config = dict(
    d_model=128,
    d_mlp=320,
    norm='rmsnorm',
    rope_fraction=1.0,
    qk_norm=False,
    tie_embeddings=False,
    parallel_block=False,
    doc_mask=True,
)
Each number is 128 + 32 x the weight over its row's rms, rounded and kept within 0 to 255. Layers, rows and columns count from 0. The size above them is the row's rms in percent of the matrix's.

# layer 8 MLP up, 320x128, rms 0.265, rows 301-318, columns 0-127
size [103  99 113 100 106  95  94  93  99  96 103  92  91  95  95 101 102  94]
[[158  71 124 155 133 142 168 124  89 125 196 127 124 134 115 160 153 128 122 113 125 125 155 153 121 178 101 157 104 154 149 110 109 169 113 144 143 112  90 133 146  77 102 157 112  75 162 180  85  72 146 110 179 124 101  89 124 190  66 164  85  74 140 198  93 110  84  79 142 147 127 133 168 160 124 135 154 111 117 170 157 148 112 139 156 115 112 178 159 131 148 210 126 101 155 135 128 140 144 123 148  66 119 121 123 116 135  84  89 163 119 155 117 124 111  81  90 181 126 174  89  56 147  71  90  99 132  64]
 [ 85 107 120 141 131  40 194 119 140 150 102 109 123 149 148 101 150  51 104  52  97 133 189 181 129 129  97 102 138 149  71 121 138 128 152 130 165 130  92 110 134 181 146 160 126 135 104  97 139 161  82 194 128  89 117 160 141 131  80 118 115  72 161 123 176 104  73 123  87 135 170 117 126 186 168 142 165  85 144 113 133 208  86  88 109 104  59 114 119 117 133 128 108 139 126 115 148 155 103 167 104 157 145 109 115 150 156 105 132 154 134 135 121  93 104  98 161 181 125  62 114 143 107 150 179 116  79 120]
 [133 113 145 139 109  50 144 206 139  91  85 132 157 146 119 197 174 159 142 121 116 163  90 165 131 108 184  91 100 152 177  95 101 109 129 138  21 184 167 127  54 127 161  84 181 131  93 138 109 103 170 169 148 168 150 143 121 116 125 118 123 131 105 101  84 163 144 145 100 197 186 117 139 113  65 152 114 140 147 186 117 160 118 139 172 153 149 140 103 142 123 131 137 115 109 178 195 115 154 122  99 124 127 117  86 124 141 132 116 107  90 144 151 101 164 127 166  95 136 163 139 144 143 159 124 122  71 153]
 [ 87 102 116 171 185  92 115  84 129 173 139  95 118 133 127 146 126 110  80 197 109 149  58 165 169 161 150 139 113  92 131 104 147 159 138 145 132 144  94  93  70  98 149 157 150 159 142 150 164  91 130 158 176 120 103 134 128  93 108 159  88 159 179 125 229  76  99 131 130  99 188  92  90 115 127 165 139 126 102 115 120 126  87 122  99 146  87 130  88 118 158 121 133 122 160 140 111 193 100 149 138 107  81 127 147 152 175 143 131 116  91  93 122 171 199 102 157 132 152  66 165  98 181 153  74 145  90 140]
 [105 110 102  78 113  94 172 147 122 164  85 141 129 100  55 124 151  89 158 105  48 185  91 137 110 147 159 128  91 170 198 172 106 124  95 152 190 142 137 135 140  90 138 147 160 179 101  70 138 150 163 115 150 122 147 159 112 107 140 113 135 100 153 135  87 145  74  89 149 113  99 125 127 104 159  88  30 111 124 134 173 115 191 174 134 158 135 102 127 117 131  93 129  72 170  78 123 115 129 150 149 170 160 132 161 130 136  90 160 125 160  79 138 131  91 169 164  97 167 122 176  88 122 162 157 144 167 127]
 [108 127 133  65 123 152 142  87  94 163  72 128  89 159 129  97 136 127 119  50 121  88  92 135 144 129 180 123 130 118 165 120 100  93 122 100 137 136 193 124 120 153 115  79  92 129 148 171 126 107 178 118  92  77 116 140 170 155 131 158  90 126 143 151  42 136 136 121 123  55 124 142 141 106 106  83 172  84 115  77 114 172 133 112 133 189 117 129 111 134  80  83  82 134 142  97 118 126 130  94 128 121 154 141 147 125 126 157 193  88 142 143 132 131  77 139 137  52  79 152 183 166  59 135 109 192 183 129]
 [128 119 102 100 117 145 149 166 113 147 140 122 154 133  69 145 187 107 161 192 101  97 107 164 126 160  71 151 187 114 105 171 169 104 132 167  93 128  69  60 130  98 159 162  89 133 142 157 140 105 119  83 169  98 120 133 146  90 205 176  74 198 162 145 123 125 165 146  92 117 119 113 132 112 114 192 108 115  81  88 119 123 108 131  78 107 133 156 120 105  99 148 139 107  97 129  86 139 140 136 159 135 116  91  89  89 160 147 162 151 149 182 172 126 150 146 202 171  85 191 153 110 139 149 109  86 129 167]
 [180  77 140 110 118 111 123 165 101  45 149 112 122 144 157  95 101  94 137  64  78 144 170 140  94 182 140 123 102  61 144 131 136 143  77 109 175 139  76 148 152  80  95 122 107 130  93 149 172 159 131  94 198 163 133 136 106 120 167 111 121 108  95 171 115 160 143 155 145  85 123 173 144  98 129 150 123 142 108  99 159 110  94 142 129 146 124 121 109 198 176  92 112  67 105 181 134 145 113 109  62  87 122 130 189  92 162 119 176 167 136 132 111 120 125  86 127 121 123 122  61 131 181 177 158  75 120 124]
 [174 105 152 165 134 123 146 123  84  59  95 133  54 148  77 130  88 138 108 103 128 131 160 109 150  67  97  93 155  50 170 109 133 142  76 108 150 143  87 160 128 128 136 135 107 126 106 143 152  13 148 104 120  84 125 135 117 148  90 108 137  93  86 110 155 205 118 132 156 116 202 147 118 167 133 153 155 186 138 128 136 144 128 160 110  94 141 115 139 101 148  80 128 122 102 114 157 118 135 169 153 159 120 162 122 146 135 198 126 129 130  87 129 105  93 169  93 117 168  63 124 132 117 161 178  97 104 185]
 [123 130 175 216 125 146 185  95 115 134 129  91 147 126 190 124 118 153  57 143  78 117 149 140 157 134 120  93 127 115 110 114 149 138 175 242 178 177  69 107 163 146 128 155 140  81 140 125 119 122 155 160 113 137 105 112  58 104 139 102 115 184  74  96 190 132 159 116 154 139 103 125 136 128  69 157 119 176 100  92  92 185 140 142 155 107 189 140  98  87 167 134  84 111 142  94 124 109 126 159 146 119 168 173 132 137 115 113 115 171 163 114 103 118  97 148 138 110 149 171 144 144 175 142  84 130 161 124]
 [118 134 121 101  80 167  97 141 117 110 125 148  71 101 106 133  66 152 105 131  96 142 127 126 147  95 164 173 122 131 141 157  92 131 161 170 153  81 148 127  47  97  91 118 133 136 131 136 122 105 169 135 163 133 147 146  48 128 105 115 118  96 143 110  91 136 121 133 146 103 140  75  86 173 123 189  46 135 126 106 118  84  96 120  88 163 187  75 138  70 140  73  80 144 154  87 148 200 152 103 132 169 210 113 136 130 182 147 131 176 130  91 137  89 103 154 119  84 146 108 136 186 131 167 108 143 144 110]
 [156 107 139 118 136 142 114 119  95 178 138 149 128 139 121 116 124 114 142 135  98  76 113 116  96 168 167  94 131 147 110 171 103 127 121 112 144 127 110 113 154 104 127  99 194  90  81 198 141 141  67  97 178 129 102 147 153  93 114 187 184 123 115  80  90 149 172 142 111 114  85 133 112 159 138 175 103  89 172 158  99 141 104 129 100 150  69  90 166 100 161 120  56 120 220 162 129  95 126 106  95 171 112 106 181 133  81 116 143 133 122  34 136 151 122 124 135  88  96 102 118  86  78 120  71 175 108  94]
 [ 89  99 134 115 104 179 184 179 131 116 120 151  36 143 150  98 138  92 144 168 132 151 122  74 150 245  83 145  83 134 149 134  97  83  99  73 138  93  81 127 144 138 135  56 131  49 116 190 112 113 154 134 136 160 152 137 127 133 136  83 130 174 143  84 133 142 137 140 120 171  96 138 141 145 146 142  97 186  94 161 123 106  67  92 138 135 159 152 160 119 158 175 154 132 128 114 118 130 109 112 123 107  92 101 168 121  97 150 105 180 118 141 125  58 138 151 113 169 102  80 103 148  95 144 151 143 105 112]
 [150 120  86 175 137 153 156 130 157 173 172 111 172 127 142 161 166 131 141 144 164 139 104 146  94 176 127 128 102 142  94 131  87  68 196  89  90 100 102 127 108 165 156 218  92 167  96 105 100 149 137 185 164  96  97  97 154 126 140 111  99  95 112  28 148 130 108 126 106 111 145  75 139 167  98 141  92 113  92 133 150 103 105 114 161 163 127 116 103 142 102  94 141 193  83 152 215 113  94 139 133 176 150 144 100 154 169 155  89 165 107 172 156 136 100  96 100 126 124  98 119 119 163  98 135  78 154 116]
 [131 101 147 107 106 103  49 109 113  87 107 168 131 110 149 132 132 183 111 162  88 151 141  89 137 140 175 144  97 126 132 208 169 150 123 134 140 153  88 178  92  85 142 172 195 146  63 148 126  98 107 103 112 121 126 126 123 158 138 129 125 141 109 172 116 180 134  98 153  68  70 153 170 179 145 157 167 176 161 129 133 137 109 160 145 152 158  84 148 104 142 168 180 161 180 175 147 178 112 136  95 107  89 186 147 108 174 163 111 139 141  88  74 152 141 142 114 165 120 177 120 178 185 143 146 107  90 133]
 [ 84 129 135 125 145 129 148 128 127 142 154  41 102 173 149 101 148 129 113 169  69 135  75 180  73 170 127 146  97  78 117 154 119 105 138  60 152  84 134 198 121 135  30 119 112 154 159 134  59 120 123  77 149 147 140 113 172 118 130  93 157 122 164 142 111  92 124 112 138 101 114 146 128 131 105 144 142 143 144 108 102 101 140 114 180 151  93 137  92 129 110 131  63  99 166 141 155 189 147 145 131 197 101 135 128 140 131  98  79 120 211 131  92 116 153 136 143 125 105  99 106  41  80 147 144 157 117 149]
 [ 85 126 138 104 107 149  83 100 112 125 137  85 134  93 100 133 144 118 160 124 121 111 185 126 146  61 154 100 172  86 122  78 161 124  54 125 166 125 129 131 170 120  93  99  54 110 137 107 103 138 176  66  79 116 104 143 116 135  88 125 159 177 168 128 110 191  75 144 102 154 125 107 192 123  88 155 104 100 135  67 172 111 165 142 180 126  80 195  82 138 117 181  85 162 131  94 149  93 142 157 101  91 122 111  94 196 110 151 157 112 111 106 130 132  88 143 137  95 116 114 115 186 105 168 148 160 103 121]
 [107 123 158 135 159 143 141 145 185 115  52 197 106 150 177  69 156 130  83 105 147 106 160 191 157  72 172  91  65 128 109 135 134 129 154 171 176 108 107  91 134 151 121 132  95 146 133  89  80 132 117 129  84 125 110 122  97 107 146 153  88 193 166 142 136  93 171 116 190 137 145  76  90 102 146 133 108 170 121 155 147 103  87 100 136 108 135 123  92 148 115 111 116 135 121 116  89 108 188  96 164 111 117 130 112 155  29 132  97 121 162 147 142 132  43 114  86 111 158 121 133 186 133 152 174 112 140 108]]
# layer 8 MLP down (transposed), 320x128, rms 0.285, rows 301-318, columns 0-127
size [105  91 101 102 106 102  99 101 103 101 100  90  99 101  99 100  95  99]
[[186  73 162 138 155 108 118  89 134 160 141 103 122 139 144 120 173  78 129 119 129  99 159 137 138 152 105  84 151  94 150 152 135 104 175 151 159 130 152 117 114 157 175 114  98 114  86 147 208 102  95 106 130 111 155 123  97 124 128 106 158 181 190 152 119 105 171  98 150  47 113 135 132 148  94  88 174 137  80 118 221 156 145 111 134 151  58 105  64 120 149 124 168  77  48  99 151 130 118 112  78 159 122  75 184  99  89 119 137 164 124 147 157  99 112 110 159 147 119 140 114 111 129 185 118 109  84 118]
 [117 190 150  91 138 137 106 165 119 127 122 131 116 105  97 122 122 152  95 212 181 106 122 130 168 119 148 106 144 103 123 120 111 203 130 123 164 195 152 105 138 119  58 130 135 110  69 133 188 149 203 104 115 165 132 149 149 140 177  94 138 122 168 144  89 161  74 140 154 199  95 169 115 101  74  86 124 141 153 144 107 124 124 116 116 107 109 151 109 185 147 160 132 140 189 102 162 109 149  74 113  92 164 114 122 140 135 165 138  87  94 166  73 117 147 134  98  83 183 189 124 161 128 107 120  81 127 175]
 [126 179  98  45 125 162 176 138 111 149 110 132 132 184 135 134 157 170  98 102 160  71 116 132 115  71 151  98  95 137 116 158 133 138  97 140  92 106 100 158 163 123 164  72 131 196  99 181 185 136 206 102 144 207 143 151 126 116 155 124 143 126 180 160 156 139 142 147 158 148  79 138  89 129  80 118 142  96 128 104 146 130 144  62 178 156 109  90 101 157 144 131 144 164 157 128  99  95 163  87 103 125 145  82 141 105 125 146 129 121 197 105 120 162 109 103  85 124 124 100 151  94 142  75 187 141 123 185]
 [139 165  79 162 133  59 132 122  96  96  88 117  96  62 172 122 131 129 118 126 125 109  81 159 140  81  85 181 141 182  78 147 138 125 186 100 127 115 134 176 122 149 104  82 153 140  82 127 117  61  56  68 166 123 147  84 125 112 148 146  95 149 169  52 136 119 115 111 172 142 153 139 186 181 147 154 193 117 147 127 140 126 127 151 164 115 115 113 115 143 141 168 152  98 140 118 135 107 169 126 189 119 163 100 109  78 140 143  74 128 211 129 153  65 142 121 147 139 147 117 104 108  99 145 134 137 111 173]
 [155 170 152 105 150 118  70 104 104 140  95 173 172 133 124 127 126 104 129 113 144 117 109 180 185 190 138 177 126  71  85 147 120 106 136 100 130 123 134 119 125  86 141  75 124  52 114 116 125 118  67 151  87  79 159 136 103  82 167 110 138 127 115 126 129  97 168 144 104 160 179  75 123 181 135 152 158  78 190 132 105 161 108 140  54 124 174 105 140  95  95 131 161 158 135  71 172 104 144 168 126 172 138  87 145 131 150 133 116 102  85 107 147  69 140  81 154 136 182  49 100 104 128 146  84  94 134 131]
 [ 74 155 132 197  78 151 168 167 144 192 109  84  68 144 170 112 135 178  77 138 152 172 138 124 216 162 129 186 159 149 112  97 110  90 103 142  99 119 180 101 100 162 118 128 173 130 143 102  62 149  69 151 129 137 177  93 119 104  76 142  97  99  95 109  89  82 103 142  98 144 141 133 104 163 161 189 142 126 145 109 119 140 171 137 125 179 115 123 129 105 150 145 117 169 168 172 123 167 170 163 124 127 143  97 138 163 108 138 181 104 133 140 182 142 118 121 147 143  81 107 172 134 154  81  98  93 108 135]
 [121  99  97 166 140 144 138 113  96 142 111 138 139 126  86 110 120  86 157 107  71 112 141 168 151 114 142 178 170 143 113 132 183  54 136 104 150 139  87 106  92 151  89 120 117 116  90 207  47 117 109 136  57 148 114 141 163 125 131 105  92 123 104 174 177 117  97 155 145  96 135 127 106 196  38 123 150 113 118 128 119 106 123 100 164 130  83 112  56 190 178  82 173 117 116 129 171  86 154 143 138 129 126  83 160  98 119 147  50 154 129 170 108 114 119  67 145 110 135 118 105  99 168 121 131 140 158 119]
 [175  95  86 152 112 115  91 119 132 141 144 100  93 126 123 102 155 132 155  95 150  57 141 130 118  85 104 170 104 139 125 138 111 159 142 107 159 110 115 106 150 135 146 181  75 159 100 127 172  97 143 162 136 105  80 175  80 225 197  96 151 154 153 107 181 161  69 122 165 156 140  61 197  87 167 200  95  76 111 163 173 127 141 107 148  73 107 133  76 136  57 120 113 118 126 133 101 126  96 164 107 106 117 142 136  95 114 138 142 116 139 110  47 123 119 129 127 134 124 125  84 151 167 137 137 133  97 127]
 [171 166 103 132 113 158 107 124  78 120 123 115 160 107 143 150 166 162 114  80 169 113 109 208  84  77 113 157 172 135  53 134 109 120 155  51 171 141 144 135 107 116 100 126 100  63 169 159 110  98 137  82  91  89 137  80 116  87 131 100 129 149 155 114 143 115 140 130 118  76 138 144  67 105 146 117  93 154 108 168 159  74 128 156  69  96 174 150 114 104  97 148 139 123 139 117 117 132 123 110 135  90  75 165  86 112  78 143 106  28 121 118 115  97 190 180 126 115  89  84 141 119 153 159 150 101 118 142]
 [ 70 129 114 136 166 150 112 119 121  77 180 145 167 176 145 104 141  89 167  99 127 121 111 118  89 171 123 178 133 100 149  83 115  93 136  87 177  54 123 126 161  99 120 129  95 154  81 115 116 154  97  96 149  75 163 203 127 169  61 131 148 152 110 146 147 148  85 126 129 114 155  84  75 143 128 131 130  90 104 169  91 100  71 120 109 145 151 157  94 131  64 109 104  60 176 104  72 128 137 142 141 111 100 123 132 112 150 148 122  90  84 136  91 199 173  93  83 173 158 112 115  98 133  93 158 116 102 170]
 [146 102 158 136 166 108  81 142  92 107 104  92 128 118 125 101 135  63  88  95 134 121  71  84 127 128 101 127 136 243 106 123  88 104 100 104  87  88 114 109 118 131 109 106 146 134 187 156 119  82 232 153 132 143 153 140 145 136 173 141 112 137  65 132 168  85  64 104 100 105 169 161 101 134 163 123 154 157  75 170 127 116  89 141  62  92 131 157 113  91 120  94 115 142 147 134 132  95  89 160 123 152 161 156 184 113 114 106  93 150 110 153  88 149  94 156 174 122 181  65 152 132 117 137 126 127 150 115]
 [ 68 114 156 147  21 130 123  82 186 141 156 106 119 145  97 158 127 114 138 108 145 151 141 145 163  84 120 141  93 159  83  91 160 162 131 119 166 212  87 143  96  81  99 124 175 140 119 131 167 120 118 180 126 158 125 109  96 101 128  37 150 157 116 194 125 108 124 108 149 109 143 123 152  72 144  62 144 148 139 122  86 124  70 131 132 123 126 110 150 112 166 126 114 137  71 173 145 131  97 127 110  67 195 173 125 109 131 147 173  65 149 109 129 111 157 141 142 139 159 140  62 105 135 153 139  96 135 159]
 [134 170 152 157  85 117 113 176  93 128 139  96 125  90 118 123 146 156 111  85 142 154 126 162  91 165 164  67 211 169 144  88 165 178 174 113 157  96 118 154 120 186 175 102 165  92 111  97  72 159 204 110 140 147 165 101 209  97 106 121 119 131  64 142  81 134 126 141 127  90 131 173 134 107 144 135 178 117 116 142 108 140 112  77  93 109 107  93 119 131 139 127 137 123 130 116 133 109 102 152 110 131  75 156  49 109 158 113  52 172 115 150 127 143 120  96 122 131 121 105 132 115 114  71  97  75  74 163]
 [171 179 132 195 154 151 140 174 125 127 103 172 162 206  91 180 116 131 103 135 190  92 118 189 126 163 126 150 122 130 124 158  72  99 157 137 114 208  71 115 176  76  74 181  95  53  95  85 106 152 195 176 126 133 121  90 120 107 164 104  99 162 124 106 139  61 128 182 150 140 102 142 143 103 138 120 128 122  86 119 121 174 147 152 104 127 122 101 118 168  97 168 141 149 133 114 137 126 168 135  84 120 183 133 144 124 138  56 107 115 155 124 143 155 116 157 122 151 125 116 173 128 145 160 109 137 114  98]
 [ 80 110 114 215 146  92 146 140 196 147 169 113 107 173 130 121 170  71 118 149 148 138 149 114 168 124 105 138 109 147  78 162 133 144 108 141 107 110 152  48 172 198 135  77  54  84 179 119 155 120 143 134 139 118 134 107 117 170  25 188  90  94  74 115 158 100 165 127 113 140 157 135 130 124 105 151 145 148 121  76 129 128 109 114 128 145 105 189 139 124  73 140  92 124 127  99 144 131  78 123 105 137 152 135 143 122 110 138 119 126 123 179 143 123 149 122 143 110 127  79 174 109  75 111 190 120 192 107]
 [169 140 138 145 177 184 194 146 133 142  87  51 141 124 171 163  49 131 172 104 157 166 142 124 116 147 172  94 146 120 170 147  51 145 139 142 153 117 122 127 146 148 103 133 193 101 155 165 123 105 131  87 124  92 138 101 169 164 137 169 112 157  84  77  87 132 133 134  90 123 141 148 103  78 159 120 130 185  83 114 132 118 113 154 133 137 150 152  83 133 111  98 101 120  76 162  85 129 131 158 115 181 149 148 118 104 106 168 130  99  85 173 107 125 110 144 145 111  80 156 208 153 126  81  88  49 126 106]
 [121 123 148 119 105 120  87 138  73 169 184 145 172 125 152 163  87  87 104 123 148 161 156 110  97 137  65 136 128 103  94 142 151 146 100 164 169 174 114 103 129  85 177 141 109 146 106 155 110 138 140 139 179 163 110 156  84  66 128  92 170 125 175 132  64  72 119 202 152 106 124  91 139  76 143 149 128 142  92 125 142 109 119 206 157 120 104 148 135 139  74 128 177 138 129 193 181 112 116  96 158 116 112 136  94 154 116 135 185  90 135 131 109 139 124 107 157 153 194 149  52 106 103 122  78 102  87  88]
 [108 101  85 123 143 112 121 143  80  96 190 121 125 127 132 110 135  53 146  78 139 112 188 148 104 157  73 130 118 113 108 153 151 140 114 141 151 150  83 147 118 167  80 109  96 133 140 126  94  80 151 103 121  84  79  82 149 150 139 160 147  85  91 170 125  87 107 167 118 123 202 148 147 147 167 139 155 155 113 120 130 181 164 210  73 132 127 115 157  69 107 206 179 163  84 108 131 152  89  70 113 116  90 139 161 144  98 151 167 128 124 178  81  99 127 111 143 157  82 133  77 101 163 149 112 142 123 169]]
# layer 8 MLP gate, 320x128, rms 0.28, rows 302-319, columns 0-127
size [ 93 108 110  99  82  97  86  93  91 116 102  84 106  99 104  96 102  86]
[[111 122 156  68 101 132 115  77  91  87 143 106  91  94 102 140 159  97  93 160  80 132 132 114 135 124 142 132 117 109  72 144 143 181 115 167 139 130 179 103 103 113  84 151 189 103  55 138 160 147 164  56 150 136 110 108 167 156 123 136 108 125 173 177  94 142  54 134 126 147 130 157  76 126 110 157  87 118 174  64 146  84  70 206 119 131  95  95 142 124  92 154  89 102 135 132 113 209 114 126 149 145 165 107 115 155 159 144 186 132 134 121 120 159 131 114 124  77 125  93 143 138 148 134 105  57 117  79]
 [102 117 164 127 185 145 111 170 136 130  99  72 124 183  92 125 152 127  79 122 101  98 167 107 179 176 128 147 119 150 132  67 161 144  99  98 136 153  84 137 102 115 142 147 125 100 156 217 127  88 158 141 139 180 175 103 129 163  99 169 197 200  77 134 157 100 109 134 133 140 181 120 142 168 102 146 122 109 132 123 147 134  95 139 125 165 104  76  89  99 155 108 122 104 111  96 169 164 108 172  95 121 104 145 131 126 120  48 100 127 110 116 111 108  36 129 136 142 135  79 187  63 102 144 113  92 133 142]
 [139 111  51 135 119 124 110 115 122  70 120 170  82 142  99 130 178 140 130 133  83 154  69 214 128 153 129 149 188 117 121 131  89 113 175 131 132 103 109 163 110 115 142 100 110  88  76 120  89  83  93  98 164 145 123 156  64 155 182 146 159 137  88 128 110 118  78 137 147 152 154 131 111 127 127 134 145 118 116  93  75 114 113 149 133 118 138  85  86 155 112  81 157 138 133 140 164  78 115 121 124  77 121  68 154 127 155  83 121  90 207 106 152 157 165  99  81 100  75  86 145 194 176  90 101 167 153 109]
 [ 94 128 108 146 152 153  86 144 102 176 119 106 150 144 164 130  77 108 119 150 102 150 151 203 141 199  76 129 148 157  96  97  71 138 107  66 202 154 166  88 165  81  52 154 103 131 153 142 127 145 117 116 134 143  95 148  71 193 124 187 132  90 107 111  81 132 164 132 149 122 147 194 113  93 103 118 131  68  92  96 117 122 122 158 100 162 101 145 103 124 148 137 110  73 144 110 108 166 147 179 118  66  95 123  77  99 130  79 142 112 128 139 197 123 152 157 109 153 143 110 138 166 164 113 133 149 153 104]
 [129 146  79 204 112 129 148 152 107 140 108  74 128  95  97  74 164 149 189  87 110  96 171 108 101  95 160 152 119 148 130 100  86 136 133 157 141 178 133 148 176 107 132 131 166 131  63 129 143 152 176 127  74 153  84  96 131  47 126  73 152 182 120 135 119 136 127 163 144 151 156 117  88 129 115 194  72 141  82 129  91 113 182 201 135 127 135 182 117 117 162 122 153  99 135 115 125 166  87 134 136 183 148 159 115 150 108 122  52 161 120 123  77 124  91 141 145 106 125 125  85 101 161 140 144 183  87 128]
 [132 127 105  33  95 134 123 133  88 105  84 135 122  95 154 131 186 170 140 150  96 141 119  83 153 127 159 131 122  89 117 150 193  69 147  80 134 115 105 111  79 131 147  87  90  94 157 101 142 109  86 104 115 169 148 112 118 146 113 151 122 122 102 179 171 151 103 160 136 140 127 138  71 159 102 121 127 118 154  65 130  93 113  85 167 122  86 121 142  96 158 138 127 148 100 139 135 121 144  91 109 125 106  82 175  72 120 110 208 193  97 204 118 144 116 187  94 141  86 139 177  97 155  64 114  75 139 161]
 [135 141 172 176 136  99 112 124 128 101 163 184 152 113 140 201 123 119 121 141 138  98 107 153 135 186 183 133 154 150 143 101 138  98 111 188  57  50 101 148  91 143 122 115 136  59 138 135 120 141 102 110 140 157 151  94 136  77 130  86 133  98 164 107 114 161 166 161  79 153  64 132 102 169 102 103  98 141 114 131 100 108 121 147 138 125 180 135 144  62 179 175 126 128  65 129 153 158 154 114 111 151 111 109  72 156 165 154  51 136 111  68 184 106 135 174  76 121 149 104 114  96 139 159  83 107 106 147]
 [ 85 113 154 113 139  93 117 124 139 127 146 146  69 143 130 132 106 146  86 167 151 165 124  99 133 142  64 125 148 126 173 105 124 110  83 156 114  67  59 118 116 117 177 117 219 163 117 144 120 162 129 182 196 157  92 184 128 139 137 151  95 123 127 149 133 126  80 134 138 136 128 124 170 180  85 113 164 100 127  83  61 115 128 129 179 110 101 139 171 139 180 142 110 108 139 152 161 160 187  93  57 132 147 141 155 184 151 100 116 119 128 145 138 141 132  65 112 128 149 141 153 147 112  62  47 117 108 183]
 [122 179 114 120 194 118 129 153 120  59 150 130 134 168  71 186 145 143 119 177 136 147 133  74 110 167  97 103 136 125 126 107  88  89  81  83  81 107  58  99 133 124 168 119 121 107 134 168 136 192  83 106 120 148 127 148 122 104 142 174 104 139 122 121 108 156 156 123 151 128 120 171 135 128 116 182 224 137 126 104  53 133  78 129 157 162 158 123 129  90 122 160 120 106 105 170 139 117  64  79 122 107 128 117 145 165  99  90 188 147 101 136 133 148 123 139  77 143 138 108 129 146 138  84  35  71 148 142]
 [155 160 125 168 110 136 155 114 117  81 124 161  94 111  98 121  86 138  85 133 128 127 106 128  56 154 184 126 101 187  70 101 111 114 105 103  97 151 129 117  57 109 128  72 194 106 133 105 153 120 123 118 119 121 103 129  81 171 174 137  78  97 141 120 157  94  92 106  94 142  59 121 103 146 148 157 142 116 167 100 103 127  45 182 136  96 124 105 112  82 182 147 134  79 140  54 165  56 115 167 137 110 149  63 148 142 174 107  86 157 133 133 160  97 128 136 119 115 163 164 119 175 121  95 136 101 104  93]
 [117 164 105 174 119 153 129 104 108 170 183 132  90 136 104 139  60 106 233 119 102 126 106 102 113 173 103 183 113 174 106 154 171 149 129  67 108 175 104 105  91 137  76  49 138 122 124 126 106 150 147  73 117 134 130 106  94 118 131 110 141 116  98 152  97 118 111 129 149 159 154 141  91 100  95 156 145 106 122 145 131 115  90 118  88 127 152 149 206 146 120  80  79  99 161 129 107 159 143 137 118 113 131  83 201 145  77 120  90 165 158  87 130  83 187  96 169 155 104 129 148  84 128  78  92 100 169 128]
 [ 70 121 135  95  55 149  42 168 128 121 151 158 109 177  73 112 119 110 170 146 110 137  86 116 131 150  80 143 144 150 115  70 123 111 125 159  93 114  99 151 127 102  88 141 170 126 129 150  88 135 131 126  83 114  81 112 142 192 139  94 124  75 104  96 171 144 114 155 104 102 107 108 144 181 123  69 183 134 151 121 144 102 160 113 153 150 136  99 153 133 157 133 167 110 148  98 130 144 121  98 207 134 142 121 103  96 110 160 132 172 125 201 114 130 176 148 116 131 135 112 124 194 184  33 125  94  97  76]
 [166 160 128 135 137 135 112 131 111 121 109 103 157 155  81 157 117  87 106  91 139 136 152 147 140 200 123 122 145 161  84 101 138 103 174 132 131  52 131 160 116 153 125 158 158 143 140  73 116 181 189 130 147  92 143  88  99 137 102 131 123 142 118 142 149  79 151 144  89 166  83  81 132 113 130 117 174 185 124 151 102 198 131 164  99 137  98 115 107 170 101 146 133 127 138 166 202 113 163 170 100 195 151  81 103  78 123 107 104  94 134 203 181 161  88 179 133  88  83  77 174 113  98 188 116 123 136 109]
 [161 174 100  63 122 163 161 165 121 137  92 128  98 153 131  89 144 111 123 116 114 134  83 142 153  63 129 102 136 101 124  86  70 123  94 136 198 106 186 192  61 103 151 100  95 127 161 141 114 170 155 111 103 157 137 149 168 131 146  63 131  93 135  93 116 167 156 108 121 111  66 147 136 165  84 105 125  98 184  88 119  82 127 139  95 167  80  83 148 136 116 144 158  74 119 107 130 159 125 179 119 116 134  96 177 141  65  92 146 119 134  51 128  80  91 171 110 143 163 134 136 136 179  93  99 137 145 101]
 [179 144  98  91 142 113 145  93  94 139  81  60 116 182 174 178  66 153  91 136 114 111 113 174  74 116 136 172 162  64  86  90 131 120 155  99 189 105 118 183 113 103 153  86 145 129 104 142 126 163 101 127 144 153 189 106 148 163 114 109 112 148 124 115  95 113  98  99 121 125 137 172 156  90 133 133 104 142  96 106 118  61 143 119 191 155  86 106 122 126 122 107 114 114 125 126 168 123 200 135 162 139 144 103 121  82 138 119 103  91 157 143 123 143 114  85 176 169 177 110 211 129 149  53  86 102  94 141]
 [129  86 143 126 105 134 138 154 116  38 125 125 118 102  72 161 171 150 198 132 139 130 109 145 152  49 140 124 154 132  93 100  86 134 150 160 167 136 113 139 163  87 141 106 191  81 138 134 127 187  99 131 102 115 146 121 143 135  96  86  93  70 101 129 150  83  84  89 140 161 225 118 129 124 116 117 185 139 152 108  90  87 119 111 100 171 168  85 125 160  91 141 133 131  95 105 148 180 151 163 113  97 116  85 132 181 150 137 131 173 133 121 144 110 117 123 152 145  45 206 103 171 139 127 100 149 131 106]
 [116 134  67 147 155 160 133  85 107 173 125 147 124 134 159 119 158 129 134  86 198 132 145 105 165 120  70 113 154  93 133 112  71 101 184 151 212 136 103 150 123 134  86 103  90 144 106 162 125 125 113  81 107  57 174  70 115 126 113  67 114  54 104 149 139 115 149 120 116 104 138 145 128 127  75 124  93  78 133  65  73 178 131 156  80 166 158 139 137  56  95 166  81  57 131  84 128 109 157 127 162 102 133 110 163 143 133 111 190 135 135 109 122  94 118 100 143  85 123 123 136 157 144 111  98 140 137 101]
 [ 44 120 196 125 154 115 105 118 115 134 170  97 126 122 111 164 163 106  91  85 131 131 118  63 119 106  96 102 119 133 131 189 160 116 116 133 118 102 138 135 138 122  61  70  87 186 103  92 114 101 127 168  45 160  97 156 111 135 201  85 169 132 138 110 132 130 144 143 111  84  64 112 171 148 150 148  94 117 112 159 110  98 142 156 110  96 142 106  98 128 158 104 163  55 168 115 152 129 164 148 147  73 127  95 115 140 180 132  85 124  56 132 186 114 129 169 102 100 126 153 116 178 136 145  84 113  92 147]]